config = dict(
    norm_eps=1e-06,
    tie_word_embeddings=True,
    max_grad_norm=2.0,
)
Each number is 500 + 50 x the weight over its row's rms, rounded and kept within 0 to 999. Layers, rows and columns count from 0. Numbers have three digits each. The size before them is the row's rms in percent of the matrix's.

# layer 5 MLP up, 640x160, rms 0.213, rows 10-87, columns 0-39
094:534503585531482556562443473470534522507444561373509487589539402505480503598545540551566525463541537515497525532365434524
130:510426603546519486546490453545499471499496482532481551403579449553450504491538418553464641443453525484590579572513392603
105:543546581411454465534521608486564403479389460510503510509510614563562481539492445495491452446555423552553496473545525536
088:497497490484560519546500558488505491524573490463545455551552464461528421494529383540501544410470422556426510419449535494
102:457525531509541540529473472501415528521511537445636500514571514508517534553474534561466487535476514485472352486410501507
098:483573535495526477555508467476561456590534491496529557377570510448447502450509461501437464648530498504467551503444513428
116:515516463510466486477430499464467525530463584528557489407474647526519485516613561537444502419515464445593466491467447526
097:517583482555508523625415528542407512565504563555629539487514543523478551527472498535498550478446546447517529521545427493
091:534503599416502520572467580598415486497411491563504475466475468485481487545439598499544549609487569533431537462507420475
106:516500504492523565569505550448532497408496530473449490526418619498496627513501494572457386442469511501545559521566487484
102:494481506494550498460533557491570499512516382481445515450426501558536425478516480576530461442497423532520433469453434545
087:501514522518532447546504472522545595515546483422525537535590472478477517448472537454539453518444459520486502504459531539
096:427597501545499580462581548515507470459497566420510418537410564499565447436465453448532446486465559398408482520472450533
102:510588439609520577576517377579568541536424457478541562458419459446426478539469488453581497529491519469502347574511442517
093:567519621486488556527525507517504555431462566494416536579538501547635375594548457505509433528543547433502533493500426404
093:512582564532513446607487494517445460495498420520512515519502501562545508477464508423472534575493498454408500559509439567
105:400476504630445349519561481503541524478552506521467479483470394466502487499457491542491519487522539489454430588526460523
101:521478585434547450484505428484456520473594446411477523531555494529554537438538448551469415492450653434505527460525540537
106:522464567514590497478518456526479552533474567471553539528412544461479461521458565464537541501500484469463464410511513442
100:495514674491443450548520503510449509353467518528474552562497526532527513473475528550521512438490578523517565563521537645
099:456554408538475528581508414388503525502512568439454542520444541493472505490460497458483427537489479518504580485425561483
100:500437522555539511498594448527514494520455518498482507657564531587477500551453445523507448466493492435482485508517513499
110:637490490485557477482501523452534538420527519439535463544522455501404520510601454562503465531536405548448483439542452579
098:546560495531477525522524482420443443452448489566515481476491495447607493517474470420431540470429399503439500454477439451
102:449538510399442384507551414508455483479596486471476608455513541423444544407589459521417480507552522464637377521495506514
118:518486512446538508474509541521502469519504574475579565445521503497522404523520455489480494527500543509557517532416581539
097:491505506508465494456566513490457479475441508481554498514455500491546508487390499492453436448476432620552512535425532565
086:591608487599473500415521435548431473451464463487580516509462434505436507521474459467559525497580496474379537477487494515
104:426519466433474552440504553496547538450601439454433442509444591480582532498447474517489492539584473486465510551465473470
099:491456544486518456515425500464444486481452459467491504537522536464535419477453460512546421583558381409459456470415547433
100:519529491476512552509587496508450475476522617453424443439468573491517466557547442416505535580510514519540500598519512455
102:513445473509535533476535555449525456474512579459476622548566572533467503373501541551446404511493530515605521496470512544
078:559455575497595463542513478479457583479479623483429600486513477498483462440463467635411470514428480433492527511542418376
106:443471493480582520603513462493542507683384481564545462444552513645526461441460589441477496517502519509522393544460486499
103:527573601587493483456524499617508479440515433500573565499520572438528426495475516578561468436422592472588580497477480483
101:576510580540450509528423492567401456522514577485576502507527500499532525439543479583447491489487469482577509547414430477
092:471501496562537514497351575521572470536501451517553461488500530496409452373443451536525408508488533524561383493569459485
098:524561541510519494483502450466561565443437526587495596476512469552497494477468521455558466466503529481459704472458467531
092:494544611515616601501453530528601557526376519591415396508461493414528520415397439465538558458541519471644412510537534599
107:453514560513594533506486517534475514495520449524509444548515430511513501463520547524432431518585469486480532416452506526
093:510474608574503484474523482513462573460439488548579624525475518484458560443507525520556567510507553425516526506420362506
102:541466500480520489513451493459456430449548454524441583444397494463528442453563478542563567475574504472516614594470461461
102:496530561436479523569460448527473576508447510511462554510446575475568509486486532454450458446536534423511502518504482492
105:472482470552520522543551455485479568409520574434492517455454469547547530553527438557452502481494598545497466509468508513
085:537486507595436461545486584492587371432496449544617513512550501483514471471522493463440553449430534550457546568521514492
103:420451495520476519460595496399461499475548596424580488471551468427486509431572481569543468452466594497585629498526529446
086:548491566511490505521468473488522438494419463535477507556497536536460565436530607517530579415521497586526523484512498528
093:561440512591463476515522550420583571509409591497586516517429476459484422521606515522464511466518499481412585484485436556
103:428436490433476508493461535422436443461468548473504522477501490460522510505442388541497451495397499536444526548534452532
092:485602514470586503578430358563515561550461579584524479495498465545481551500481545543492589562419524540522516527429459433
100:475475480434508444565529374489450500465502485482623484530553534487440402564493505534585502420519495431511502465548478559
104:480506467479435494529401520537576444555459578505577446382535549529434434482539461474484452525485461542458508428475562467
083:493575500531488468485615528540451502475511399481555424490464470480482404460425548499538449444481379560551591510501452459
106:519561476492511435523576519516519471499514481528543439449452423475528444524485459457507528524516544620468487513509477449
098:452437399537482513481508439542575383446544517558463565459536466490470467479494582504605427548585468571512553499505524422
096:580492515476457556590504460484498509614460484502409465402462449552408462504470603528506630474485526479520403477453529477
118:531542499459518455576562506507537498490411426517461437422465588485427452524528526555522534564457547442445512462549511490
083:397557497477491464529552504439464490507484515538508428489550406547476514473527557570514490597557529532460429414468466582
110:431504553467524534559491467465436489465415549499331577456502540556484423480489475465497510455537494459492440507375388422
100:497542475500485518500526499444518459483516427490486460627484520484580519501565485490520404523596501563478540542529543444
089:457408545512479487536494454534409537494441505564462413470466469545537399634636451492473486532560560530470494533516500423
128:548494487494553512514582421536504476508594523480521482384507506391595542475508539501530466452517559490448474525465546485
092:522512518470429541511514516445511465524535397618501470511509549505575517434455464511576473522539460522439509580477462606
110:480495519515433476520553532477462581487513446626513510408476513482531492431459509394499449574550519459534459452473528546
099:549463395541552542415439573427542555546479439468490466421468515549563538607474484429584456535511601443519529564470518530
103:571397600545444507557578510481550512542455383462472458466572505476598553529557439434467542538475559531461436435465472535
094:500419530426431463483439424521507527547488560448570514619461570607560422443484588475531507518531504474490511459568485508
095:551465421428531465527529504596499480508568426530560623575502524582392505490539532525592527499491482427466563599466477398
113:471514521528452585543513569560493477501548490509530501541562563500486479455505516475447451516525401423479606523441448505
095:534465599492575554532379546466512473440490370429469558430511499427528557388538472449439617582467558509506528490454554411
097:462527440480450410492602506530484472470510453516435429568487503586456508433468547504525464559547482609458477480521396494
096:466549579449573453496533434505500507476459510443438487497473548504466541564503500518581483513563505574515580577461586438
100:570563496475512569518481557482496544489526439485440505564500506568549519454488596463499530500509518463482564450600506506
101:500440492463489482500551469476515464493403567441499538586550510532445541374523416524492542551501553526587491451417461501
101:476563493467458452562553522524544580506520532413545444563527548395545480545528527480385546447482554586497471579485510509
096:548496521477642460534530566524491481470498551500472485507481572493473401532620560519406534487555499552552492464402497444
105:458591436575532576522520530534415426484532570552515490446521555539440508559482400530556480483577478523518540567483419454
121:492541456414543516577438453629479481490491494440572495532505476554482497466444518509412512446474509547462516515615429540
# layer 5 MLP down (transposed), 640x160, rms 0.198, rows 10-87, columns 0-39
083:520431432468437484517433505515521471415561573509500534436535447389589517482422570444452498519472523492565587495449411438
127:477538597478489501555412485613488548528475486573458399579541502437580535548499485471470543518492450552485530511570475524
106:504491461549459488431496496495446483492527445551533566508547476497500462534509581661526585486487644473416500564465399419
086:480484379405484548523457586475539575388549481536492558484515526497449485529404470469435533517497462459551471577446551547
096:524424542516572525524599561632518506511390559488491545578518621521569512526574446523391533474448477600575532554554447536
097:573522594555546467564480512464486459552507494459531505527500454461434541452542434518600502465481535555515467626601487547
115:548466479463453494512452442464504446434504537442421566515568426467377543551548459522434527592545553558427542477579458502
102:459531542552544599604464570484538525496562533532484463484615573504611440455507478433481407478479510529523433500509466418
095:517475529581416516451464445470577530385541446561491479463403466555502562484468562455519457517444559471469506511572563442
104:564466561536488475454458547488532567500445524510536497621513365566438507547489520472560463510547529529502507484457504522
102:524472550448543576417393549514559624519411604458483601510465498460502479477444474551491509612483591526535526554405522574
093:527535530529512444504458538472546473492345475499503458524476510421552566572394536571478467543509528465509486485437587502
103:488499407519486572442407541379518373523541475453489479510517475463480506501528512508535497509553522517536478408459555553
101:480456511432569474432541582486539396504473468436492448474480551531509539488546498572403447482582430593456457514479616567
091:474476448494524467495544465525515508501512483499461477445561486442679482551493461469543525475499515527501552459518478515
100:486510557410519546469473459516437492557475554436572469454538527455501515471513487603495544432578456487484422452380599603
116:531530450475504507524516554493494454480521507457530408547503492532428576504460527497479489437535571565546477489489437542
112:444480582423453550457505531448383453601509550561609521568455548542457464518455572524521470474539492486496523445448447540
111:463492424502529539460528530446586477552517445393601519441493429554590446481501546550564497555530530539576564607445517494
094:525488533607441533454529482496527431590518489536414443550500504590443452491533520477546508483512501527559512493535521557
094:528551430503530460481513440508558536598480456487499421532478456511469444564440513511542549500497501576548483482453471575
104:529563446411490571510537476516545542481495532537547527368485443376392569562502542538487490542608567429490587446477549461
110:468543533563443509412504524578473374531527453534436542497447477588509468470531472511600511527459445500535506606521545584
102:549481483500610530512473525421493474536491377537604514468506606504529512553530527592545540519421501479446540490553459600
104:525491498482563359534516550457481484491561399500591441537514485456431491528499519551455466429477584484559423525500526433
120:641427526417407505510522452477549434499521536607451380510483511549427548416444502486439534557487447505456498470541460503
097:454448454568431467480529459558488525518427453483490447577486446457577516470560504536463408490602536507559505561515441419
097:573515395462430477432478536470486393542467510547497473435534497547388583563441465485509558554441508499515519502530454439
107:462490520475570459592507489507496400463510553519601489501477456524425482434505513458481426483431402467553464481490532540
101:454419517396515425491508499433471548529473404568531581438490453508480546474573394411551517423478543402534568443518547412
096:446472475525473518481457539488542511595559415490507434521549402513367489535493530418552558475474514586480531566618592555
101:528535472541545570439486514399515511487471474486501437463558468478396476503399559462480432383483503450488378511527561531
086:536538515442606491516477500515490491531492541455532460498506549519650518581513529498563461531442443509461454475405499495
108:523547601497522494492474456616394437616446594499564495550590561521434461522428543562579534453544568503472529527403506505
104:412420508524486532508516510440378500461524504478458529551493466471422506499437423565620517532471455473527451571533546486
103:416473568608410485511511486523533380515536444572519402518505453549415512428622488450543501467499509614500542459454519448
097:460554494541525548511485436466349612524481390446503437434585502491553549600541526539556490545456466489537561500497457562
105:545435474451491414451570468476523456485513429424592530497509445570543500459514467491492540627520473459510543529498551504
092:583495555444475506484546482518460448583554606502509542516426536435592467496517530490484528507553462554487501493513422480
101:512475485541451416538536435495517514577411498612527447464479395525555512490598578534471625504549577505485627480490502480
101:546501477451503541543439524427508432426437540503570443475482526497515509461466536475469509581442584550494528463460500508
102:413483555540498559515502485518535565519456572425475438517521470551495584474458560510473527538507544442514438423515511480
110:532497518394615477506510551507525561542487510598539455470410555487489481468489459394415562537495452465525456442496462394
100:500448530589398521577543468528510438516489514490509489452502451562491433583492562499454509458619509531509571571580518564
090:427496457540490423420522449528473466547650527470438555567447511472468452467520498521561480546602471484521505558430512496
105:629511451500463465543481423447446596570549482496541508466430408511462523458548492544549562477468511514544527465468483396
087:493483524509556484492490582496530551564536438547483501500500500420432512570442541413486443498422484409557468581562495530
088:409490526503458483440522545453462471489507514422470523517522485479569492478494465553476535512532493361487522482474491592
088:557489413490597532482446509461476532489554498466486541506449469444529511456597525538511585580429452553465541506581520542
091:479521415522479570492509404503522490584561608532544519577486502430453466494447537526503554494479485406552544521516492455
093:554531398541514498492493563523525534446509489537468404509432425542563543466507528465482497508504567470535567587434515428
111:462457495485527493557520493585438527513519441490533508468461598461514515546503477496596519440610519394512586468483496485
089:424554511578545536537414497524549562465522512507501509495421414496674484438461536519488477523491454415593531507512508568
101:471343500487488529484519429565535532491501557446471477468639526511369472473501447530474570515576481440519481464553509530
093:459465540531543418442598617568538456502465632504492440574560553439564537499466497579522520480483485389533527439496488498
099:484473464539497515462491469494582429593469558455454588538451489464507442426514476444520477496472427385512466482548440494
117:422458558371493407507438483529491421470397543475451489431489552532488503604454563443513548502484565476465524466457443436
081:427535438461496522538411505418518423482590523534518478550413509498490558497506486506541507487517443531476559559492397526
100:487510472510420479491446394493577496497415554447505525483494516528569448521559492532608589498442499538477534510458470655
103:449542462435545477458419432481520521516461484513408496439593477505519493589403373538552448472528459493467453625513517457
082:468508547429528518514475499509400545467524552496479479484522527482602549561477493403463469555519456535599487482466472474
151:503557552440545465421411579432551546557529502599484494514581437583441488527450493499514567472489441505459486501597456469
086:443466471547490537499415430464496477522527529611428591478486529558533445522499569397494527474592469508535489545535509475
110:519473536543534458472641634471509471523504508560556540462460462513539533464486489504529507554546478513481514468508521447
106:466508556575547470492566520505551555496414479473515432466454521514587498541497438593596502493539474476476443458438548507
112:540518519485557525514512554472573534515439554363490564364409500491504464554495475512388526516508468426487457471525511511
090:433522514471522486488483504514616487517475476422512412453508520533532567498501370529513622516455506448583419430399553522
096:563567390431522446446504534452640499492588460504535465497427546471530484440413529551442496506499527454474488578567469510
115:534516448526451522477422514537545507514529469542409486399473531468407435443508494424490569483544407532471559438544497477
086:397461490509479518547508581488444543572504474505426503522627470488559416496549466495615446511576440456548543542452472618
098:460510449507480557438490586461573428522511510435495550449516488424497540455451466452508535572502439522553393646487504480
092:471548510550428475531539484501415493507571382607581565499573387556426543550450438483569522447431485569554487479483483538
093:519581563529474511550436583505535545567461440453530410436552457445445523420423556511615487506458477504460432500521554605
092:500536458449472514439428622443440499511426441517437544521480493498477511475503458423417557404560472426515476461536425528
100:513492522448503486334591443476569537604496538498506483508500430530557557473580502435487492609501426578494488507529516515
096:491572509473502530507449467580546526496445439541563420450532466506511552504458518431516535428580544508614473488538522476
102:420522579406434484501550433477464353563453486467514500495503546438427456485537447504511455505480508482500452458535556602
113:531405469517510536500472497580577500502509525566509396553533535468468551527479538542463405612469432461469512498513414520